Weights of a small GPT-style language model, trained from scratch on English Wikipedia.
Size: width 384, 59.4M parameters.
Architecture: LayerNorm before each block, rotary positions, no biases in attention or MLP, untied embeddings.
Training: 608M tokens, 5167 steps.
Each number is 200 + 20 x the weight over its row's rms, rounded and kept within 0 to 999. Layers, rows and columns count from 0. The size before them is the row's rms in percent of the matrix's.

# up: layer 3 MLP up, 2304x384, rms 0.0649, rows 1291-1308, columns 192-383
# down: layer 3 MLP down (transposed), 2304x384, rms 0.122, rows 1291-1308, columns 192-383
up1291,107,175,170,203,219,196,210,195,202,192,197,172,188,176,192,172,231,179,174,218,243,193,181,182,185,189,198,244,194,200,224,218,251,186,187,195,198,173,203,202,191,186,195,198,212,205,199,221,193,231,174,188,178,191,201,196,221,207,220,215,210,171,201,224,218,192,155,215,194,151,201,197,219,213,211,195,231,211,195,160,199,220,187,227,184,254,183,205,237,214,171,184,220,217,227,211,210,192,154,188,205,244,214,206,237,231,196,229,202,216,166,194,177,199,237,229,193,192,192,234,179,212,204,241,231,185,198,201,186,197,189,204,199,150,200,174,225,188,206,192,207,184,205,192,157,200,165,185,195,208,221,169,183,238,191,198,199,188,198,190,236,212,183,210,168,222,189,197,239,176,210,234,188,194,228,219,216,226,199,201,224,215,191,195,180,203,212,217,193,201,246,213,197
down1291,110,173,172,198,214,167,194,211,196,194,225,200,209,183,218,188,209,189,158,198,217,195,206,177,175,169,206,191,185,213,214,190,234,186,185,217,197,171,196,179,208,193,178,210,168,212,200,234,158,190,216,214,180,199,172,209,226,232,213,194,216,205,214,223,197,203,165,187,205,163,208,205,213,182,204,189,217,185,207,151,216,198,188,178,150,203,200,204,220,188,185,194,193,222,195,204,245,212,195,192,188,189,203,238,195,205,190,180,215,237,182,201,207,191,205,208,226,189,201,207,204,175,219,231,233,202,204,170,197,154,215,238,201,219,197,181,226,193,192,180,181,195,221,231,206,261,230,188,204,155,182,198,205,211,174,185,216,201,232,202,234,222,223,225,165,207,211,189,194,195,194,206,238,184,202,198,167,190,172,208,242,199,196,217,214,238,189,211,183,186,202,208,193
up1292,101,215,191,179,198,172,195,233,199,213,202,204,186,212,208,214,200,172,236,225,203,183,206,199,229,202,203,238,197,240,193,219,224,172,211,218,179,227,191,195,197,199,160,212,222,224,213,216,230,194,183,201,209,207,206,204,174,222,200,201,200,191,203,225,219,194,225,179,230,235,177,207,222,198,192,246,231,175,198,214,207,200,234,195,215,179,202,211,208,188,188,141,173,192,233,184,191,223,214,201,180,173,192,196,164,215,180,211,187,207,237,182,185,185,182,194,193,183,224,215,220,213,189,183,209,218,188,211,210,189,210,172,217,170,201,202,189,204,253,243,202,210,200,183,198,184,235,178,213,179,208,220,158,219,187,170,186,218,165,185,162,204,198,189,185,190,206,202,185,212,209,255,216,175,208,188,204,258,171,176,189,206,214,195,187,188,203,178,223,198,213,210,218
down1292,100,191,220,210,205,192,210,192,194,199,173,198,231,196,229,225,226,197,190,180,208,229,216,167,171,189,182,223,198,232,198,211,197,219,238,204,196,200,190,208,211,175,226,204,204,158,211,187,175,237,172,214,203,191,203,232,190,202,191,177,205,219,201,175,197,188,187,207,200,223,208,185,172,194,201,197,214,196,239,220,231,199,198,207,209,170,202,227,193,204,180,180,191,190,193,190,208,202,187,198,231,193,192,169,227,184,221,208,172,209,214,188,166,171,195,196,213,180,182,181,172,210,199,181,198,209,220,212,216,184,187,195,181,216,221,204,204,194,210,194,192,202,203,171,209,233,156,241,178,202,179,220,189,181,199,223,167,231,178,214,226,225,206,191,217,213,203,184,186,153,213,200,222,194,192,236,182,216,202,176,202,218,219,208,157,210,218,208,207,213,183,197,200
up1293,086,174,212,185,209,213,210,211,192,229,210,209,188,144,235,163,182,231,186,200,176,184,185,213,210,202,186,216,226,210,190,248,211,202,185,240,202,198,187,190,200,222,162,176,187,194,193,183,180,220,202,209,209,209,183,210,187,210,205,211,184,193,169,218,203,217,207,219,191,175,182,204,199,206,209,194,197,188,212,196,197,215,188,181,206,183,172,213,246,165,178,166,210,242,190,207,204,166,181,198,220,179,222,198,173,200,184,198,135,241,211,179,201,215,155,194,223,188,214,192,226,202,230,194,211,211,204,169,199,194,212,187,201,219,173,202,182,218,200,203,201,199,188,174,209,209,195,163,219,197,195,185,200,194,176,209,214,225,140,194,187,198,238,202,192,203,201,172,187,200,220,169,235,171,180,178,188,168,180,172,212,219,202,233,210,193,197,188,188,192,192,211,205
down1293,072,187,206,171,193,201,200,226,206,178,174,227,173,201,206,197,213,173,172,211,204,185,197,225,175,200,202,207,219,241,217,201,196,183,216,208,209,210,190,207,237,203,185,193,235,181,185,181,202,191,175,220,202,245,186,209,195,215,226,177,225,197,202,191,225,189,227,193,222,227,203,210,217,225,235,230,204,214,229,206,214,211,205,162,224,191,178,173,255,161,193,190,208,181,195,183,197,180,190,202,198,204,195,187,217,184,200,172,200,214,191,212,191,164,219,199,236,154,200,198,216,210,188,212,223,212,177,186,160,180,218,190,187,200,224,211,185,190,171,171,185,206,177,188,206,219,185,183,229,187,223,215,198,149,184,194,200,203,195,248,231,155,198,203,165,177,191,195,191,191,219,199,218,226,242,181,170,185,185,184,221,192,211,198,186,182,207,181,200,170,211,231,191
up1294,088,184,259,228,194,178,190,224,222,189,213,202,176,239,241,173,178,218,214,204,183,219,173,190,239,196,194,199,169,216,208,211,210,206,231,224,212,162,218,242,210,171,206,191,195,181,212,193,205,188,218,163,194,178,174,234,159,209,203,210,185,205,192,210,221,159,205,211,212,214,181,182,189,211,185,207,181,153,208,190,206,185,181,209,181,247,192,153,186,201,200,198,208,158,186,172,205,179,196,195,174,213,206,217,197,208,189,183,186,191,209,230,174,160,190,198,198,192,176,161,196,188,217,210,240,203,197,202,210,207,202,225,231,190,194,205,205,189,186,233,195,255,236,212,217,217,200,215,265,205,201,209,234,204,177,171,215,194,220,225,195,192,209,193,178,208,182,243,187,225,210,204,202,205,207,195,224,223,213,197,196,211,199,206,181,181,184,202,227,247,206,218,195
down1294,093,227,256,187,169,199,191,231,222,172,206,195,186,182,227,155,194,207,199,171,187,209,194,193,224,216,212,197,163,204,201,217,208,218,218,189,221,185,198,212,203,198,179,157,205,211,176,199,211,231,206,196,181,192,213,231,195,213,189,191,156,187,203,205,210,213,182,221,216,196,181,167,173,193,222,216,205,167,192,209,190,185,189,187,204,202,192,196,204,207,201,191,216,173,167,180,192,204,196,219,151,194,195,223,199,224,212,201,198,182,214,213,190,194,172,191,183,195,182,176,209,195,237,188,196,167,212,215,200,202,212,234,220,201,186,205,215,199,186,216,203,205,213,230,239,218,195,214,281,190,208,199,232,209,194,185,216,189,221,200,174,207,208,205,161,192,193,194,182,215,255,221,196,206,210,200,182,204,229,188,197,221,194,217,163,197,191,221,228,229,207,212,197
up1295,121,206,220,186,187,210,191,184,182,237,205,206,225,252,178,195,196,183,201,199,189,209,149,199,225,193,172,182,211,191,206,221,208,182,209,190,179,199,195,184,189,221,207,215,200,228,217,163,200,160,208,190,209,229,227,185,174,199,219,202,178,217,225,175,191,208,194,200,169,235,205,167,195,228,211,165,154,192,167,155,158,194,204,204,202,182,224,212,196,208,221,198,200,195,179,196,208,194,234,202,194,222,198,190,167,179,195,169,202,210,198,225,153,185,192,231,203,230,163,197,203,178,200,179,198,156,196,234,188,188,163,196,178,223,193,227,197,207,204,181,192,223,161,187,213,217,191,175,218,187,210,204,212,204,213,219,194,208,214,158,214,212,187,212,187,188,182,232,190,203,192,209,193,183,198,179,220,172,212,193,178,205,198,205,227,239,234,209,181,232,184,200,190
down1295,121,215,221,162,177,183,185,258,205,212,192,218,217,187,182,188,201,183,208,195,205,213,185,230,208,181,170,203,186,201,240,228,181,187,205,201,176,191,167,243,184,208,194,184,202,161,224,180,197,211,180,199,197,193,219,207,191,216,190,211,177,198,197,168,212,174,153,214,188,225,209,164,201,224,186,208,199,200,174,182,189,172,185,200,168,181,232,215,217,219,191,199,219,231,204,208,216,211,216,188,228,206,209,222,201,212,278,176,189,210,202,180,204,208,200,230,207,178,195,192,203,231,187,182,196,219,178,205,187,212,195,204,229,231,205,201,202,182,217,223,173,239,189,178,231,209,178,203,232,195,218,162,230,237,227,221,197,235,226,189,187,196,208,232,194,202,182,223,223,205,200,203,180,224,181,189,194,187,212,196,205,156,179,190,199,191,205,210,210,181,166,197,177
up1296,103,202,174,214,205,193,170,193,200,199,187,183,204,185,265,183,217,206,196,179,197,169,219,201,168,203,218,188,209,202,160,207,180,216,209,193,205,210,196,207,209,223,223,188,188,194,194,224,186,221,148,194,194,193,212,211,221,215,178,178,191,184,171,182,205,201,167,199,203,196,206,225,213,201,173,215,189,197,179,206,173,216,193,180,190,190,226,220,177,204,242,245,198,162,190,189,216,211,205,211,171,158,226,188,168,232,180,189,174,189,207,183,180,219,228,209,178,208,198,194,166,233,229,202,204,204,252,183,171,196,211,215,202,190,189,173,204,208,227,173,208,199,182,221,208,217,200,189,196,193,193,233,191,250,175,241,170,177,194,169,215,201,216,217,171,197,221,202,191,208,180,205,189,164,193,207,200,165,204,208,163,196,168,217,157,210,231,212,164,217,196,182,209
down1296,101,208,155,194,222,169,199,195,213,205,187,201,225,191,210,177,189,208,155,187,219,208,193,222,184,185,167,197,222,177,176,228,216,195,184,191,204,199,212,200,222,238,185,200,196,201,168,233,179,187,206,181,204,177,217,187,180,219,182,185,245,209,170,194,204,228,211,214,210,221,190,222,172,199,194,202,189,214,209,205,208,205,200,165,188,216,189,227,185,216,223,212,202,218,223,222,242,235,210,151,196,175,209,196,173,214,176,213,199,187,190,186,211,196,216,195,183,193,201,195,185,176,216,208,176,217,202,183,192,190,202,211,216,178,199,190,211,216,204,165,171,185,195,214,189,225,203,218,182,203,195,185,198,209,198,220,194,215,222,192,189,214,224,181,222,172,191,192,195,246,193,209,146,169,158,205,200,167,191,209,189,236,183,191,169,202,222,214,181,207,186,199,226
up1297,042,223,193,224,209,205,188,227,195,156,229,223,204,217,212,234,246,217,171,213,183,205,236,211,230,210,198,208,166,204,244,173,208,209,226,187,208,214,210,198,189,170,192,202,234,180,204,190,241,214,167,198,210,165,182,216,195,208,196,211,188,199,207,197,202,223,197,219,202,174,178,208,199,236,215,199,183,193,192,176,212,214,207,222,209,195,243,196,171,218,192,214,196,214,203,181,221,208,178,204,206,206,213,187,173,205,194,226,163,177,205,204,240,193,202,200,163,226,216,194,192,175,200,230,265,183,198,179,179,202,221,182,215,187,195,189,124,189,188,193,180,209,208,189,216,169,229,203,205,208,218,205,181,170,188,231,199,182,194,215,226,236,220,198,193,193,157,208,214,210,192,189,203,186,194,202,209,189,144,232,196,204,158,169,172,245,197,186,161,251,203,182,204
down1297,055,158,197,219,244,235,208,200,214,197,205,207,229,226,208,206,219,189,187,182,213,183,226,214,205,203,193,195,203,235,215,211,182,205,202,202,233,213,199,192,208,206,228,198,185,205,222,218,206,181,224,192,186,175,202,190,203,180,152,211,219,208,227,200,215,187,187,132,188,225,211,199,191,180,205,219,196,205,203,193,216,211,195,212,174,226,193,185,188,167,194,189,214,204,217,205,242,212,192,205,189,227,214,166,205,213,159,163,175,182,196,193,202,195,203,178,216,204,237,196,177,186,216,198,199,212,207,171,195,185,194,191,164,188,255,176,205,233,213,205,223,190,201,212,245,195,216,231,196,182,202,170,224,220,232,208,228,215,184,194,183,185,208,200,236,192,213,224,221,201,192,203,213,188,205,186,178,182,189,195,228,216,200,185,188,208,191,169,180,182,191,202,216
up1298,097,182,186,174,202,195,195,206,215,197,168,195,216,173,190,198,205,191,227,205,192,197,224,201,214,224,160,195,185,201,212,228,218,155,192,190,167,161,198,168,202,187,204,200,168,218,177,193,206,201,202,197,224,180,225,184,188,197,207,208,204,173,171,192,189,197,177,223,196,183,185,161,219,224,178,173,233,179,233,202,145,221,199,197,184,189,178,216,203,177,213,188,238,168,202,202,204,210,166,193,224,208,186,221,188,233,198,219,172,199,230,203,192,186,203,163,203,188,215,175,236,199,210,213,185,171,230,222,227,239,204,213,190,189,217,201,213,230,186,195,214,215,185,190,244,204,257,231,217,225,231,212,202,197,169,181,205,174,215,190,235,193,210,198,199,224,221,214,238,183,171,173,216,188,219,205,210,179,212,203,187,199,187,165,191,190,173,207,222,177,161,183,161
down1298,092,218,197,210,181,217,192,201,221,199,154,199,198,165,185,186,199,212,208,176,190,184,192,205,182,195,179,209,185,198,203,197,221,167,190,214,178,181,231,202,222,184,219,214,209,221,191,180,209,201,217,211,217,192,199,188,193,196,200,194,215,154,176,243,197,205,166,236,243,226,187,147,196,224,198,169,215,210,203,201,204,226,196,235,190,169,193,209,243,185,188,190,220,191,179,241,182,202,213,201,200,200,196,199,194,205,192,214,188,216,169,195,197,187,215,186,201,218,194,188,216,147,221,211,188,202,185,234,184,217,256,229,220,211,230,228,178,252,203,186,195,224,159,194,234,226,235,205,191,214,196,173,209,239,186,205,166,190,228,185,229,177,220,171,211,211,197,202,223,215,194,188,196,195,217,170,230,194,227,204,161,214,176,197,176,173,196,223,219,157,186,212,188
up1299,120,210,210,177,160,189,208,178,180,194,205,181,227,217,203,192,221,225,189,184,198,182,167,169,205,171,210,226,218,201,229,185,176,224,190,202,195,205,193,184,188,202,223,243,213,204,161,178,210,249,213,198,212,201,189,190,212,223,202,202,199,184,193,227,188,228,219,185,169,170,187,183,182,190,198,210,182,229,187,211,174,183,222,217,191,216,198,173,211,202,193,204,217,202,186,200,239,209,220,236,177,218,169,209,207,212,218,203,160,211,197,207,190,179,209,197,163,196,224,216,183,224,226,229,209,175,236,169,201,188,201,194,168,216,208,241,240,198,229,200,186,197,174,177,196,137,194,185,208,215,163,180,175,223,241,243,159,190,222,180,239,192,180,162,216,212,203,199,192,200,223,217,214,200,177,183,196,201,193,187,196,225,183,178,185,226,189,209,198,216,202,214,191
down1299,125,196,203,190,197,192,198,191,176,187,203,216,189,195,236,185,235,211,195,188,131,201,181,215,217,235,202,180,212,186,224,197,216,218,226,236,195,210,171,202,213,214,178,235,202,197,198,212,222,206,225,182,177,203,185,202,204,200,207,180,207,194,207,217,226,197,130,173,222,223,195,223,217,223,209,195,206,195,195,170,200,196,189,209,176,187,207,242,174,198,217,225,186,194,199,177,188,180,198,184,214,204,185,228,203,217,193,198,193,188,233,199,200,244,191,202,178,175,190,153,208,175,176,224,194,200,197,200,245,237,195,191,214,191,202,192,205,202,185,200,182,139,216,183,228,188,210,191,204,206,227,215,178,196,204,158,160,190,238,228,223,200,219,213,218,224,186,239,220,177,204,247,230,211,203,194,203,196,205,199,165,198,220,225,233,201,180,188,190,177,188,189,180
up1300,114,228,209,200,202,189,183,170,192,235,187,205,212,191,192,164,182,179,173,231,198,202,193,201,217,195,194,207,214,198,179,182,220,204,214,228,227,179,223,223,189,201,189,206,199,200,203,209,228,198,215,215,205,198,178,184,212,209,188,202,210,199,194,190,189,225,167,209,218,213,212,211,185,180,215,203,224,178,209,206,197,177,228,191,198,185,229,212,218,220,196,187,212,183,187,205,201,185,229,206,198,202,204,195,195,217,190,228,212,218,210,186,182,225,208,192,190,194,185,190,193,200,170,191,169,218,199,210,199,243,195,202,225,215,199,225,208,225,201,226,195,238,206,163,156,223,154,187,198,176,214,216,251,166,233,198,179,223,159,210,217,176,198,158,201,208,211,204,206,176,212,206,206,186,201,157,225,182,239,196,203,173,214,211,207,205,185,187,217,197,193,165,193
down1300,113,189,230,217,224,217,187,215,147,191,217,180,193,238,193,186,210,173,207,196,204,179,193,202,227,200,230,204,204,202,193,214,175,197,233,243,198,171,196,197,216,211,201,221,212,199,204,194,183,214,208,191,157,208,187,179,224,200,160,222,227,188,220,209,225,214,194,176,239,194,208,218,242,183,208,207,233,188,190,222,194,205,200,199,222,203,229,196,209,205,221,220,179,192,200,247,232,168,172,180,231,199,204,175,219,200,202,205,189,196,201,168,214,221,177,205,229,218,187,165,203,195,226,194,207,201,194,205,206,194,208,219,185,200,184,199,164,193,237,219,214,210,205,218,171,194,194,232,239,173,221,198,201,178,264,196,190,239,187,192,207,186,221,164,214,209,220,214,226,201,235,192,190,158,207,173,216,236,226,214,182,206,257,186,150,216,252,202,202,202,213,176,206
up1301,120,199,186,231,218,229,201,168,199,201,181,226,183,186,198,197,187,206,187,171,196,202,204,188,170,199,207,206,191,203,216,166,196,188,186,225,228,172,193,218,214,186,180,199,194,208,198,224,145,204,210,197,176,154,181,214,184,201,224,186,225,225,228,204,214,170,218,197,199,231,188,202,197,192,214,197,184,206,172,209,174,185,202,192,209,228,210,194,191,239,186,193,200,181,207,210,205,213,186,190,188,217,160,196,178,179,173,181,192,213,181,181,187,196,201,206,209,235,212,207,196,204,187,184,189,179,194,193,178,225,160,188,231,190,222,237,186,197,221,205,207,205,192,139,220,207,254,163,195,216,204,182,206,196,175,216,190,224,211,215,169,194,234,146,198,205,152,207,199,185,220,176,180,199,190,198,181,192,200,208,140,219,235,203,198,169,190,192,186,235,205,175,184
down1301,106,201,228,224,226,204,187,207,173,204,183,180,202,190,180,226,204,200,168,198,225,232,218,187,188,217,203,202,221,177,199,221,246,220,205,216,193,233,170,187,207,171,158,172,231,213,199,215,169,230,204,189,191,210,213,165,185,218,229,227,201,186,235,204,235,228,199,203,197,221,215,202,213,180,216,225,203,197,235,202,198,174,202,208,168,173,228,177,181,235,207,174,213,202,185,219,182,212,241,217,186,200,221,201,188,201,206,162,190,204,202,152,198,210,153,204,197,245,172,194,216,205,193,205,206,178,208,183,173,179,191,179,195,212,206,218,197,171,209,211,199,196,209,245,195,198,180,207,182,187,191,185,188,213,208,186,246,204,195,154,168,186,212,203,197,207,219,211,223,249,203,208,191,180,204,231,195,189,194,192,224,204,198,248,195,219,182,222,216,181,192,209,201
up1302,117,213,191,200,198,160,198,209,195,192,207,225,161,202,193,191,162,199,197,217,223,174,183,182,187,196,216,213,190,196,207,215,219,179,190,216,221,193,190,183,234,209,211,206,217,175,193,196,184,204,199,196,209,203,218,204,207,187,207,204,220,190,230,211,241,216,208,215,151,180,210,215,206,203,194,202,233,208,172,174,230,176,229,199,204,240,196,169,210,175,228,179,206,168,324,185,189,223,213,199,185,185,187,224,190,203,175,190,191,212,190,184,202,192,216,174,193,219,215,216,218,222,200,201,233,191,197,182,210,185,194,204,223,208,139,217,200,192,174,211,222,185,224,196,191,204,220,202,195,241,243,191,189,215,209,159,220,213,201,224,170,200,184,176,221,201,216,205,234,193,204,208,214,199,165,192,203,224,125,188,188,208,199,187,190,186,197,198,230,221,213,222,196
down1302,112,181,194,167,211,175,228,156,189,196,206,241,192,211,187,176,176,188,201,206,188,173,190,163,168,185,210,220,181,190,182,208,189,203,201,197,204,204,162,185,219,210,193,181,215,171,201,164,172,215,211,197,207,218,198,181,186,203,203,172,225,204,192,227,207,185,190,224,202,190,225,210,222,197,197,219,213,212,194,193,213,195,193,213,190,231,175,169,202,174,209,208,239,206,202,176,187,238,177,225,173,219,182,184,205,183,199,198,168,213,206,214,180,200,203,210,177,210,198,204,191,164,177,244,234,209,193,181,180,167,186,215,190,220,203,217,224,198,190,203,162,164,197,180,177,173,195,209,164,195,226,212,190,206,203,180,259,226,197,233,217,198,204,182,182,203,210,201,169,168,212,216,201,214,188,199,188,219,133,210,181,215,172,178,207,183,229,192,175,195,200,223,194
up1303,107,217,205,183,229,197,181,219,164,204,182,169,165,207,184,184,196,212,202,198,210,221,185,211,257,153,213,187,171,185,195,168,266,168,191,197,213,159,178,203,228,190,245,201,190,217,197,202,222,203,207,179,206,212,183,257,208,168,170,226,218,193,185,236,154,191,193,214,189,204,162,220,239,215,221,205,207,187,188,164,179,224,223,227,216,174,175,228,211,208,220,199,140,190,182,191,217,211,213,194,195,222,210,189,212,204,229,209,183,238,205,190,185,252,171,158,214,191,229,183,210,200,185,213,213,199,206,197,221,187,188,209,204,158,176,215,198,204,202,198,217,188,183,228,208,179,176,186,193,210,199,224,203,214,217,178,174,193,206,199,202,202,235,193,225,206,210,171,242,217,230,178,174,184,201,204,209,202,197,221,187,206,232,221,206,196,174,178,191,202,200,176,209
down1303,108,204,193,169,188,181,166,198,187,210,183,158,178,187,209,188,205,184,203,186,206,198,216,187,235,182,175,174,162,193,219,165,231,213,197,164,186,200,189,176,209,158,241,195,160,204,209,175,184,185,194,182,203,243,206,227,183,195,192,211,237,207,190,264,164,203,207,206,193,202,194,222,223,190,231,217,194,191,223,180,179,212,198,205,173,216,168,185,211,209,198,197,151,189,193,164,169,213,203,178,186,198,217,208,213,204,214,204,165,236,188,167,185,182,178,178,231,178,190,190,219,191,189,189,204,199,189,222,222,191,193,194,188,174,194,192,210,235,175,158,190,166,186,217,181,215,191,201,180,217,216,240,222,232,225,192,180,194,218,177,189,208,226,215,189,207,187,195,219,209,207,165,202,181,187,223,204,198,186,182,208,219,253,213,209,229,170,177,212,189,208,210,198
up1304,114,230,203,161,183,219,199,172,235,228,224,199,188,195,224,192,245,197,203,194,185,216,231,173,218,170,228,189,166,238,195,219,201,184,187,205,188,222,222,213,153,236,229,180,180,213,159,231,185,237,165,201,226,200,202,174,182,191,148,206,207,182,186,182,190,208,221,178,181,198,210,165,211,206,180,185,199,211,203,178,161,198,219,199,196,172,201,194,179,208,204,172,211,193,212,207,223,188,154,215,213,217,171,218,227,184,219,199,171,199,209,185,222,186,222,173,171,213,191,227,201,156,186,236,193,175,233,246,199,224,211,235,188,225,199,219,200,203,193,193,211,190,199,203,227,215,190,217,188,175,220,177,194,192,224,172,206,236,215,157,211,166,222,188,196,208,184,230,181,185,192,250,204,210,195,200,148,214,214,175,214,190,189,216,167,201,228,183,209,179,163,171,179
down1304,102,207,192,199,183,225,188,193,203,208,208,216,231,211,189,195,228,206,204,231,214,241,202,170,215,194,208,188,211,245,189,217,208,191,204,204,162,196,210,212,202,219,234,197,192,238,204,235,213,209,189,199,215,206,180,185,176,153,189,164,214,189,175,218,192,191,242,192,186,192,184,183,217,207,150,165,181,220,213,174,188,222,190,194,166,178,177,197,213,217,218,205,210,172,233,167,223,199,183,198,207,203,167,186,201,150,169,183,218,191,185,216,201,201,200,172,178,225,183,199,217,184,183,199,202,142,199,218,201,212,217,198,206,224,205,205,197,213,177,186,226,217,176,223,199,211,183,186,139,173,223,207,206,194,217,190,178,225,179,163,193,175,212,186,181,184,169,241,174,165,210,243,246,187,210,181,202,231,170,201,181,181,203,209,178,208,220,186,195,182,201,192,200
up1305,092,202,187,198,212,203,207,190,197,193,206,226,222,223,196,187,206,205,233,164,174,200,190,221,167,206,191,217,212,184,212,195,197,221,231,212,181,152,224,199,204,202,197,215,224,196,215,212,201,218,201,203,203,200,206,194,199,230,162,217,218,207,231,220,237,160,190,212,204,207,200,249,212,250,216,197,212,177,177,201,193,193,239,190,207,184,205,199,184,169,231,200,179,243,208,197,206,199,225,225,227,213,214,209,188,188,186,175,206,205,198,196,205,199,206,165,249,176,203,186,196,202,172,283,228,182,223,229,196,191,212,206,226,157,208,198,201,216,176,230,227,241,179,227,230,190,189,193,210,186,162,180,166,205,198,203,209,215,174,188,214,222,178,205,238,200,225,198,198,204,221,175,187,203,211,171,190,236,208,179,214,199,181,201,209,221,200,199,189,206,175,219,193
down1305,097,199,190,179,253,201,213,182,174,176,190,221,190,220,188,193,216,223,209,219,182,198,177,217,169,222,215,222,182,193,210,191,188,195,206,169,170,194,202,179,205,165,194,204,194,186,205,233,171,226,206,178,195,226,196,179,178,201,203,191,230,167,229,232,200,181,194,211,204,221,203,205,197,203,203,205,186,183,207,199,230,219,196,177,224,179,179,221,208,177,189,190,205,196,239,214,186,236,186,190,211,211,220,186,187,166,156,216,222,204,187,165,219,228,210,222,197,185,207,190,178,189,198,214,209,195,190,228,203,178,226,195,199,215,207,189,226,249,203,182,205,195,198,173,204,203,201,217,207,193,159,173,228,232,211,218,199,187,219,176,196,227,189,217,225,183,221,178,230,205,197,170,193,198,150,173,207,162,234,208,176,231,217,185,175,221,187,202,214,225,188,199,211
up1306,093,193,245,197,215,236,157,214,204,186,191,209,196,185,189,181,224,214,183,243,191,195,205,197,230,174,191,195,192,187,155,182,206,189,199,212,197,180,188,157,187,229,202,203,208,200,184,230,208,172,201,211,206,200,193,192,239,203,214,203,198,200,176,188,204,200,150,207,180,175,204,194,218,218,189,201,194,197,220,190,215,197,168,207,218,277,214,189,183,194,191,219,211,205,250,200,198,176,190,213,183,205,195,184,194,213,219,213,180,216,215,216,197,195,203,168,214,227,202,196,210,193,181,188,173,235,220,189,179,197,224,219,199,203,182,205,210,230,205,192,175,217,234,170,207,201,245,199,181,195,209,228,205,244,183,191,187,209,235,166,188,187,198,199,212,185,186,218,174,189,214,197,180,182,212,206,179,188,197,213,193,213,183,212,203,240,182,195,196,208,185,174,216
down1306,097,225,187,191,184,193,177,211,215,205,213,217,189,219,197,174,218,192,181,197,238,196,203,206,208,167,206,215,159,185,182,190,207,206,235,201,209,183,164,186,216,196,218,178,241,210,190,198,239,217,207,211,192,207,225,142,197,197,197,192,219,171,213,210,219,216,194,216,142,201,183,203,202,200,182,184,225,158,193,183,227,177,177,194,215,229,223,186,212,158,215,218,211,181,231,223,222,189,164,207,186,189,187,143,190,186,195,232,210,199,202,208,198,210,211,200,198,199,185,216,233,213,251,169,168,202,221,193,199,169,215,194,209,191,200,195,179,209,210,150,218,185,199,207,211,212,212,207,183,169,204,248,206,204,227,205,189,183,212,180,178,190,205,210,181,184,206,209,201,182,208,195,215,176,239,188,207,196,213,228,214,181,182,177,193,204,224,175,188,199,178,196,211
up1307,107,220,193,214,211,200,210,194,183,211,210,213,225,215,196,165,191,174,263,235,197,213,214,232,190,181,225,166,202,196,197,227,229,239,195,179,209,226,185,203,220,194,223,212,228,207,216,187,230,226,205,179,215,160,210,200,193,210,166,158,205,193,185,209,186,189,197,187,202,218,193,200,196,189,193,190,192,201,211,209,163,169,193,206,191,231,195,210,207,179,219,197,181,172,186,178,167,214,147,224,203,210,178,180,188,216,188,182,212,182,222,182,200,210,203,205,195,177,227,195,207,218,216,190,210,202,186,206,214,223,212,179,217,226,222,173,202,205,211,172,186,210,187,204,157,184,200,166,232,199,186,210,195,169,208,151,197,207,181,214,225,198,205,232,188,209,174,187,212,185,208,212,184,177,200,226,226,196,226,229,208,181,212,215,180,154,204,191,220,202,216,229,182
down1307,115,188,187,184,207,244,225,222,196,188,171,220,208,192,178,160,172,197,217,206,179,176,175,211,183,206,234,199,227,192,195,225,200,202,179,210,216,225,207,261,208,233,187,199,181,199,206,215,182,207,162,211,197,204,201,220,191,204,159,194,189,204,220,235,189,199,203,219,173,185,220,192,246,246,219,226,190,208,191,181,181,186,202,160,201,216,178,209,206,168,180,229,198,221,175,209,228,212,201,192,187,223,211,182,240,188,203,197,168,176,220,193,193,235,228,181,199,176,220,208,203,204,230,217,219,190,162,219,245,209,211,190,214,226,176,194,219,170,207,218,187,220,195,208,170,200,190,201,219,200,226,199,202,187,223,234,194,229,206,217,187,226,218,222,214,191,187,174,177,201,258,228,194,195,213,209,208,206,208,194,181,182,197,183,158,197,241,217,225,189,167,196,204
up1308,088,202,183,195,208,214,246,183,207,182,178,216,193,185,212,192,196,185,197,193,187,213,191,201,178,231,195,167,220,208,205,192,169,204,213,184,210,194,213,199,177,219,200,203,212,221,180,232,201,215,219,196,208,203,194,194,208,226,198,211,186,208,186,185,172,189,185,203,209,195,206,193,191,216,215,202,196,203,193,179,157,220,187,176,195,216,188,199,199,225,223,227,208,215,192,213,206,216,191,207,257,192,211,201,184,204,179,219,188,178,203,210,240,184,169,214,235,239,188,202,167,199,212,182,206,177,191,201,170,171,217,184,197,199,206,192,197,202,228,195,220,219,223,186,152,217,194,253,199,196,160,182,181,212,187,195,199,203,204,195,188,196,187,207,188,192,199,202,161,215,235,243,180,157,193,220,225,211,212,248,205,218,204,201,187,178,214,194,207,215,219,194,207
down1308,088,235,223,182,204,166,244,230,222,200,221,194,200,187,192,201,205,174,208,212,252,208,217,187,201,188,193,202,199,173,171,179,182,228,227,244,201,232,190,189,222,179,151,194,208,173,209,219,184,208,186,257,191,190,172,169,223,201,210,197,178,180,231,207,214,201,214,183,212,209,226,208,207,186,224,233,172,211,203,184,247,241,179,201,169,250,216,225,202,213,179,183,206,196,156,210,214,187,189,205,189,161,242,191,199,179,193,191,190,200,191,174,203,179,218,171,185,191,218,156,194,205,169,203,174,190,187,170,196,178,203,206,180,183,191,200,185,194,209,195,217,210,198,193,211,207,229,234,190,193,215,177,188,208,225,147,210,176,195,182,173,194,178,232,195,187,226,202,219,223,209,220,219,186,223,199,134,209,172,182,216,212,163,229,209,226,171,213,197,224,232,223,172